Weights of a small transformer language model: rotary positions, normalized queries and keys.
Each number is 500 + 50 x the weight over its row's rms, rounded and kept within 0 to 999. Layers, rows and columns count from 0. Numbers have three digits each. The size before them is the row's rms in percent of the matrix's.

# layer 8 MLP down (transposed), 1792x448, rms 0.0988, rows 424-473, columns 0-63
100:462596567463493523500422495393546580440540418523480514543464454371494442515458510507540538394456566505555453491473522538583482564400498468464496531513447468494530541489488458410467514479443545
104:491529537563406571531524503485476439386506499535491489452464370488483503501483407518430408521521525529528485470533473406491508561497516447524412515504532528484426492449472516520567449516507489
095:538584558548573528494477505445534505534546624375572528463574529492528487427461451466375471514493549570432535385491525424411578352483467491505568512515525508499531510483502488527518550546494454
101:551387447508425504435525436549556592515361505554422503513546494540483487450447529484580438522551550524602474522448531552517450516532462544576516453575517408490487643455535542483496504443496474
094:434556445461490466502516526483511484433440459406535492533434413466492496500583504507583528553484508516616553525522455582436470442581512436537514523435492458480508463486523448521507489524484539
088:478459518471375421468521534514501554488455516499505466523416499439646487534484459488493602498437525514491481496473470408548508526487456500518509508486516507529535543484509460531469514492506553
096:455497590442513514525514460478523528493499499516501562507506513484488487604497363518486541362541525457483527562468455515531433513529522556551464496426527515490517527466535510466487523432464472
104:555450443509541486464534443524544584454530471492546339517485438511413620582572491488479501452444568530516479576443464514601490491514592516521410561560513536483551520402563513525465339458448466
095:517418485453582405437494525499420544445485445483448512474437571469577548452449468490552524471490429588582478608529563571602503498507556412565528432457493431545622460527447517537423564445554521
096:484425440495561489561489453534411464433511404465409586484512457526504535505582370513471551441519463527509451516510483399587531545557521539506565442566508441455544471484498507493525500615492455
105:497495557436443477427493513502437577579475565517493510476490613446487456556511453639452418525562409560570551521529549462503502473494453548491422465503454541417546440492548537532553532505581495
105:645503489399480505603568462465460474463421497428509579501467484536427454461508439571562485522613528525576494482441569515561468530458518643530535487477460555588458523452574558460544544468357569
096:511483511522570499520509504550439493454456505587523494524461536399494524509497479501421518514379531505482482441559512550419490469533476514485469516514422527451522570478414520550576544500487525
093:435463506480530475483458471536559528527509515590471555484523500480603480505536507412521473500433563558485515486504597404435518446480505485452458499502451533530521470458576469523536520530529447
091:583549534546600517530545439455553476512539509511524504521388514477457546439417512421449471507401504481548422408463507527402465479499489389492424503490496512538543530478470509558559470523466432
098:518424522458514526503429467540545547479525481589522493465443611439523501459359499488504505511484492587473466470543546527429397539444439446496356530604493561517598531483487485483419534512441485
088:504427518505500537535434494508396462571525567503473441634536385545545533509491502525528479555565467590472470487469485492466453461537515488442493473588498447530627574452431495450493448489474468
099:459553501473473512543422502498542524540523447566533458486542573515458441545533479497518475441602475523491471410492421526457520458469492422523580586551496425415472477394546468507489436495505474
102:481497463436505574453466416612543490446452511459538556532526448489498399444502483470535512507554500546501483506578550460572574548434477431538493470499606521543485589489541460575524545439362519
093:476505436568558495514520540512532506490487552529510605530541432528413469506465464505476364573476528526370551559516569538458514481464537435496445559404488449601499445479468459500537444428511396
097:521615503440575513516539475538458591499528500501532374561496509482422577508504538524565439504434564475466540474526488525437518462470596528455507528444453486498480473500491504510521558607500468
094:529469509481448491502438436446518420428476452503590489549431400532486514535620483478491422639547495561418544478556496488478554546426517528539432460490502514484527467510518545461522556475510542
092:439582431548451540552506471539453504493506513574516532469406528496529500544541501436518574442498537468524457452523424530462568509448447484510500570462470465520556479508547464505522510505451497
100:572550508589473522513499524490526556439491472632379516469505427479548485484511502568468515458342501486408524476573468521535392572558395505466566563442533551495526436552525485500494501434466541
107:474510486482547468471429547455480465499544503541453508547550461432529552536472501457453422532410451448438525490500554458488506449423397396532545450531488448461474404495565487507504566487647560
108:535513547500502417527436405482495528429482531461595485381476408531443619527501468539512488573569471486562567406582535423475529481462522415510382560472435533495472550437458528451530485535435480
083:548504447497548415429456518543467351499475478516561544504487442501431505433464486515454539551527442598453481508521509512548536525474630524478468441429468428447458427494524495475421541508437611
083:582463617459551440459520374477467594403537470550550553469375498477498587481461463453481446524504414473516466513585526551499481462474527547478551489466559545539604539597488415606478539472475538
090:501503619394559491516539494434516486491523489586517560430517598498521484533488561386499488577522486531492478503454533549463484475485526497530525478568488544521409528455442507489533587553484445
102:545420526591517523493551465435549420540492536479568492406511562465519489440541495487488547426532547546477486483486538514480502532548586439470481622352414436625526431563514508471455498541481459
096:470540401609514562418517551592508564544560391519514537472431535437422486507475480452456527380486418461577497420467550529560498457585534502542454458389424523517515514541612550486444552487423498
097:387495496427463525501479482544574448516479550478470503512562480531468508578450633456546479541542394480539489451451473438406533487468428471464528604503522565520507538528429532489528588501475510
100:358536466485584502481475512533581413501574573465583469515429564453467533517462479487436489541544538505530499511516452419455459444512507527541572529403475513446476538506488476453472507510475542
094:492483563485530485541504513436571469416483407450492514508492401471544542475568538481613498431447597502483490516463408558481561570477435463471579593500489524362462504536483526548516507451525530
094:466479480406535514489544563569462497531537468529437440548481472472534506498557543485492547520400455449550389484497498529488527549557559455552599506575468526422438437477528465552522557452520464
103:492545522597499512490411427546470506525511454510577444501483426449441559576501508520459453517436510479488403546438396462520425516467515566554477431480501505464474512491470361475514416551479395
101:469447492499525428460470397521568478517571396504540509542462580526535524514501526353538569570450532479496507537473525492562516433519422452420436465509432454479491477457520514524556541546599504
104:510527546502470506489468518530527516557510519493426520388473490548512447447546530518570535520495494488636513496429426428554466416520501502447559440414492459475461556497489534436485401460526404
096:456599520398342497502474476468575524518474469466517520546499524441509536443461505444539496400543567483541527441520514532564583530617538476574522416546380487464546443604463427524544493473503521
095:501459518599508497442510497466468446488497539567504591487513522513570407441509578500515452576510389504539514579493450544526578531443514414479551469513398521523529632358551618507485586517490542
096:425550482555590490493497561506522436487543560441493561518527496439467559478448495578459553447510563479487551482471362491450455601535474627561430550473523510461547455537526455493577430421492468
098:640498526512538459566478529459469600479455436493547493475469489475518497524496518524500486515482552509488420482529467539614496437499497483559499552548514487539531520548460531502495535559414468
113:496496467488528533548515495506514531538601475515473488530471426461440448543432457503560497542464594521511487469540479430430592528556470551464549386473527520541480564421559561485521466544508474
099:547467431376428514470463473489563566503602463512449524568443454479484563594595485575464494434510502431515547463499517516462608531492523385497530498451475529532557480422532542536500446499485531
095:555433577526540444466459483455502463559515540424454455552433498416526570590465395493488496529492390490538467591554520378525537516452427460409432515508586364515512502502497456489531455558470484
106:492600507504504508531488597491606504443542545471512582568518541530529493487506454424555533468472473501597467433451567522504515484492372498482504546532482479500480420481455484450554515447522507
108:537534562511515510515485464561509369511397467526575469469553600519472377475509561465509577496526533457468458509491496466541430444520502540528502459618515419534433462465485541399473534513456440
096:551527527530677526415518490484535561534625476538456522519561488501533554573508454470450475447566475494569486546399532461524519474493560485521444458463515497391495580418563482477512447470529501
093:469386546474587537539497498538533564459509465524528536434440500513559514451512524483493542544465539497450572497525476566470524469463465476568419601638515488564448600549435484525533480488592508
104:489463655535541439496520446524532491576568387454485561446601580480552503509465493483554488428536521428443416491454577526562466461561427483451449441576484523503456534471510448472486433516488509
# layer 8 MLP up, 1792x448, rms 0.0635, rows 425-474, columns 0-63
101:468433518433511490544517546521509443523477476583483470459508490522576533524579469513532503513513570518483470415512483552482499504449513551506484472489407485511479428554476494523396511458468502
098:540463479470404444565446559490461497479512411556581475625453546542480547537530557597573411493515536328470453545493511512478500593524570481451490545492542511467488512445478572512507536479564530
104:481563487462559486487529542439448441439562464398505492631491464435495513447588408555493473450385466439529509566574475473525436460435547605459450514422588534544447439502461535552516542585501449
098:501518463542506500491479448536492485535426541598452539526525543433534468527587421469462428505434534458517494494426425493559487513559515483481489534513485517432493434538456472523485576395416412
092:471444532521558540527525456547469584589607489562440520503529516550352505486556474516464429520562385502550523468447542582483458546459550600521511513540438517458447618513569555409580490541487435
096:498529440529454453513428560554478518534438401493513461574589413529591611452479506503488516465500588458506369470484521516574494540438437526593507541480433499548462459559493470492554383512476501
106:521551502466440481493539534515407445506460616505492683454534481487530476379474486554539483521543445551516472522490503551514535455436392503451566493467431532508522392553491538443545664538478529
100:468523397455471518517544450484545453546433518545571490498525448399523464428524462580434506525504624476455485518416495468421513502501483590539527515503557533562410415505569448388533458529587513
100:505444549523548436495501479524480534572453517509481463507460504430407479519485536495536562486557540538431504465450505527502430414506447510389468462360561529537544549480612467503488485448468478
107:425511414508557509534527459530455433421446523467575497509576494542539496453591543469556466413486600495498471554424416495503497497448524612525492501449476525571445539552551437452446577435520482
102:377409519494490520460499495515496528448624481535511546582517469572580524442562439500496408412476562421535548538499541549393396541525501544465444530439434527436591308494527422515472590543523457
097:539415401470509451469546580453497505532540496487537458582539401482553453498551535478439513471508438505539403598510480488559488565495504481556513478438493459495492535464544422513535505596555479
098:608526514574486505520481489500485473493476521408523483577608516538381474570579545615438455525521503435583491528552431593459538532516523504523627488445525477430495437561460535456447497612464427
096:472487417564550415523562549524417456484487540521388575523581573523531415523572498468481427523496459506436473513492455534449459488436534548405517470524531485467489478517502495481509480567482429
099:512443503405379523518503444441446471505570545486458545498507465519574529456621532470453500514495463545532428539487477558426540551545494472477556424494517486356520542624594585526530523520544516
091:559499415479496424561474506578538507467392493406549468445425544559458478543476488498518534443486611533550499499448385493465570541498523564534447510464491514545496452588529461571552510522654562
101:499473473469483487547534496449448531454466544419467558484515490484516523394489430517451508540498517452581522490506468480632485422494580491531419454506551506507484563533437477576529469527451468
099:460481479445454461526471561446557466566528580505511516473501456548587530472514504488491450457455540448426539508499381488494502548475575534499490493429486424510443443498425523501391543504555441
094:543546470412446534574539456518429525469511503437494544460474486501589496451602446516451460468500543428542514465502566443498537568469482549568606489442480483519580480553516424529485493539587488
096:496484494498466427579493451541452448573432591538481594521604504532536477500503552518432586559532533622498497530482434519539437469495479537504467508475448447518480451510483455426504519439510542
095:429431560389451463531492532514415525537544601429392481463497602455510470476421467553433448454514516521551523565499527540504402513471408515510468436461467598497509507534485533559484545462506471
097:584418510582450399503475547470487433567461477558416439408516534463508509457516513508552551544437487465495575502445466370434503564541523493503502437448477479531425379533556527501451488579434462
102:594451570470438382538424528473524508464546528484457486530502507475517534510410452543522453488559476481594516490475540379592557578532542536587501539474424517462499509484519463424540490556490452
100:546519518527479464504595430508481606594485556492524544426472514564447526518522410538508582464533472544498530441453485632444450503476472566433470582431463537443502476493481490510492387486348454
104:516532502508522530473515496489465438463492484477540510460500515456536574438565481539550458516508551379429463591506513528477458540548474625458577524482564471582486423503536467471387522541545509
089:426521454429437535447479533475563578544563497470441520447521591452529492507536500528542409449511500452558566488511391534527598498493396590529522482538391534490528598481441587507543563605548434
092:546519454468458438533407611479476420491481561533475505479461470533548410530599454539458560490479442494534452452514442444407425515438554622391510375456536407496508504401545519501525536542470538
101:519446420502415516493483468527475499499458551390514564556489408521431489469504393612410390458498445537528488572560445410592416523485486611376460560398516470439475361597593520503504405462529524
107:582425475498485484463428564532518555516437463542471512509576442497539474523491413553483568595467499507556414433469494525549501456437443474531494440547520513493565557485481550612504385304458481
100:443422546493434465526490504538447439481504594494379470551483435558511509557465537454583510531517475422520480560507443427467540536478520549436595484537555473517503424500550553487605464486603452
101:661484560516555478514468528503534533517502433457480443475507456443503499494598492527506503501486562365534517478486472547535480449529603504532508401509500528530493492445615451592513470549542513
100:480481560448411413533485475555463519533451594613462452555546409530452494495556454469487473540520520543474512436543481560569432512500386477594469470523480504423492554545558496497530469524536566
097:492411525526540494476516563533478471621469601497471508457468568507487459501471487534408533502580393452432521500539578471422442428450551539573421461527460409492513478493497486486446580561478425
101:519533456450480475536507503511479551523438483487449538500505453469458483453535449483436537511509607543488507428479455534521450514480574503418427559433470544569487543535448453549491540523458544
102:479544440450524458484525478551481469483468484519564542598447447488526523549437366526476517453502500451513463428457501483610507436482474546494458529448418539470477567606546587544464511438462542
100:576508493478442490545536540494446572532492634462474521472530431490537526430455565506483390515524563517487535458484456430423392590524554592539448541469575543497389470496468421566545437483444495
099:519474434518554517541486611483526479498496463515529441550558498412479602527463387516405459466496537480522481537518487550518549489441598520523500574541511601454484473495482445517474475474461528
098:527507510521593497416489429546458395458511525454517508430546545418537436526499491568434489526552445518467493587398464484478441511363542585490493478455633464485534506492458466396400535541519506
097:405519438454546455507476583597432591604534546486497445541513513437468535503452481456491503512480538445542473503511495496452458476523490569438561516485495464492415530513454499554543574475529539
096:555521540509403526524420476497544532529499555496513567498427544489540506526473546529466482519511451608506448441442556513537464550503478566524545430476498483458402607499598504521552506554540498
104:443426512461466542469570511454499456515529560525399569425517545537557567427500440535457480546554394546553521501508541466371547485524573594551463438477497476438506485486545519574563507468510410
105:533524466491457496507511454494459461531457500524550530480514512554522518490585452570412530502590473505474502558411549514622494470575504583505428499459442525463533456530502470519448425490519423
101:476485528478523506443519496541478535533490566509521438528609429498523435526448483480485470545586534519579500448515442520562487539455470535492436535449456484533479540553505567486489561568461511
093:565499418503544458529439570480471456515574557451493535539526496387479562521459437552516435577494571476526423464483479581473529534611560615433539540444567497451499508528486535458496489440526501
098:518581422475452558503512579489439512596467434601495581554454398411404470500448424551428487588523536474482566442584472529527554528512488537546563563485521484550429503529526471406459470489520484
097:597460502543417412485490483501371456484555518569397518424489537484489436530533472570538538495503485543490464552449501565507508529520474532515455531495549488444527534473500495457553523477518432
094:493556589492454507659545464473418599566449469565561516485420488592506484501468524527528475488553472528479494595473498532453493517467479572498403519489478550557479587499531472598492493474523508
095:500418425430544490502470531564549451539409444514466493581530505521477528500514456590517502529411526498557576517497510372515405536398513552443549533503458471362528526466656456463425468505401455
098:472447468491490519500537432501434520629534560543496628555546496425491476531524552450489543627525450585610485440510455486538532507558498540517546542493432479493531531470593457552534550513396536
104:441536456485514554475503492558556588514492500509492507459544490491381568463485390550559534367477444513572525504474530559486497439487565461525542636462391525511489467549547442495515455513383401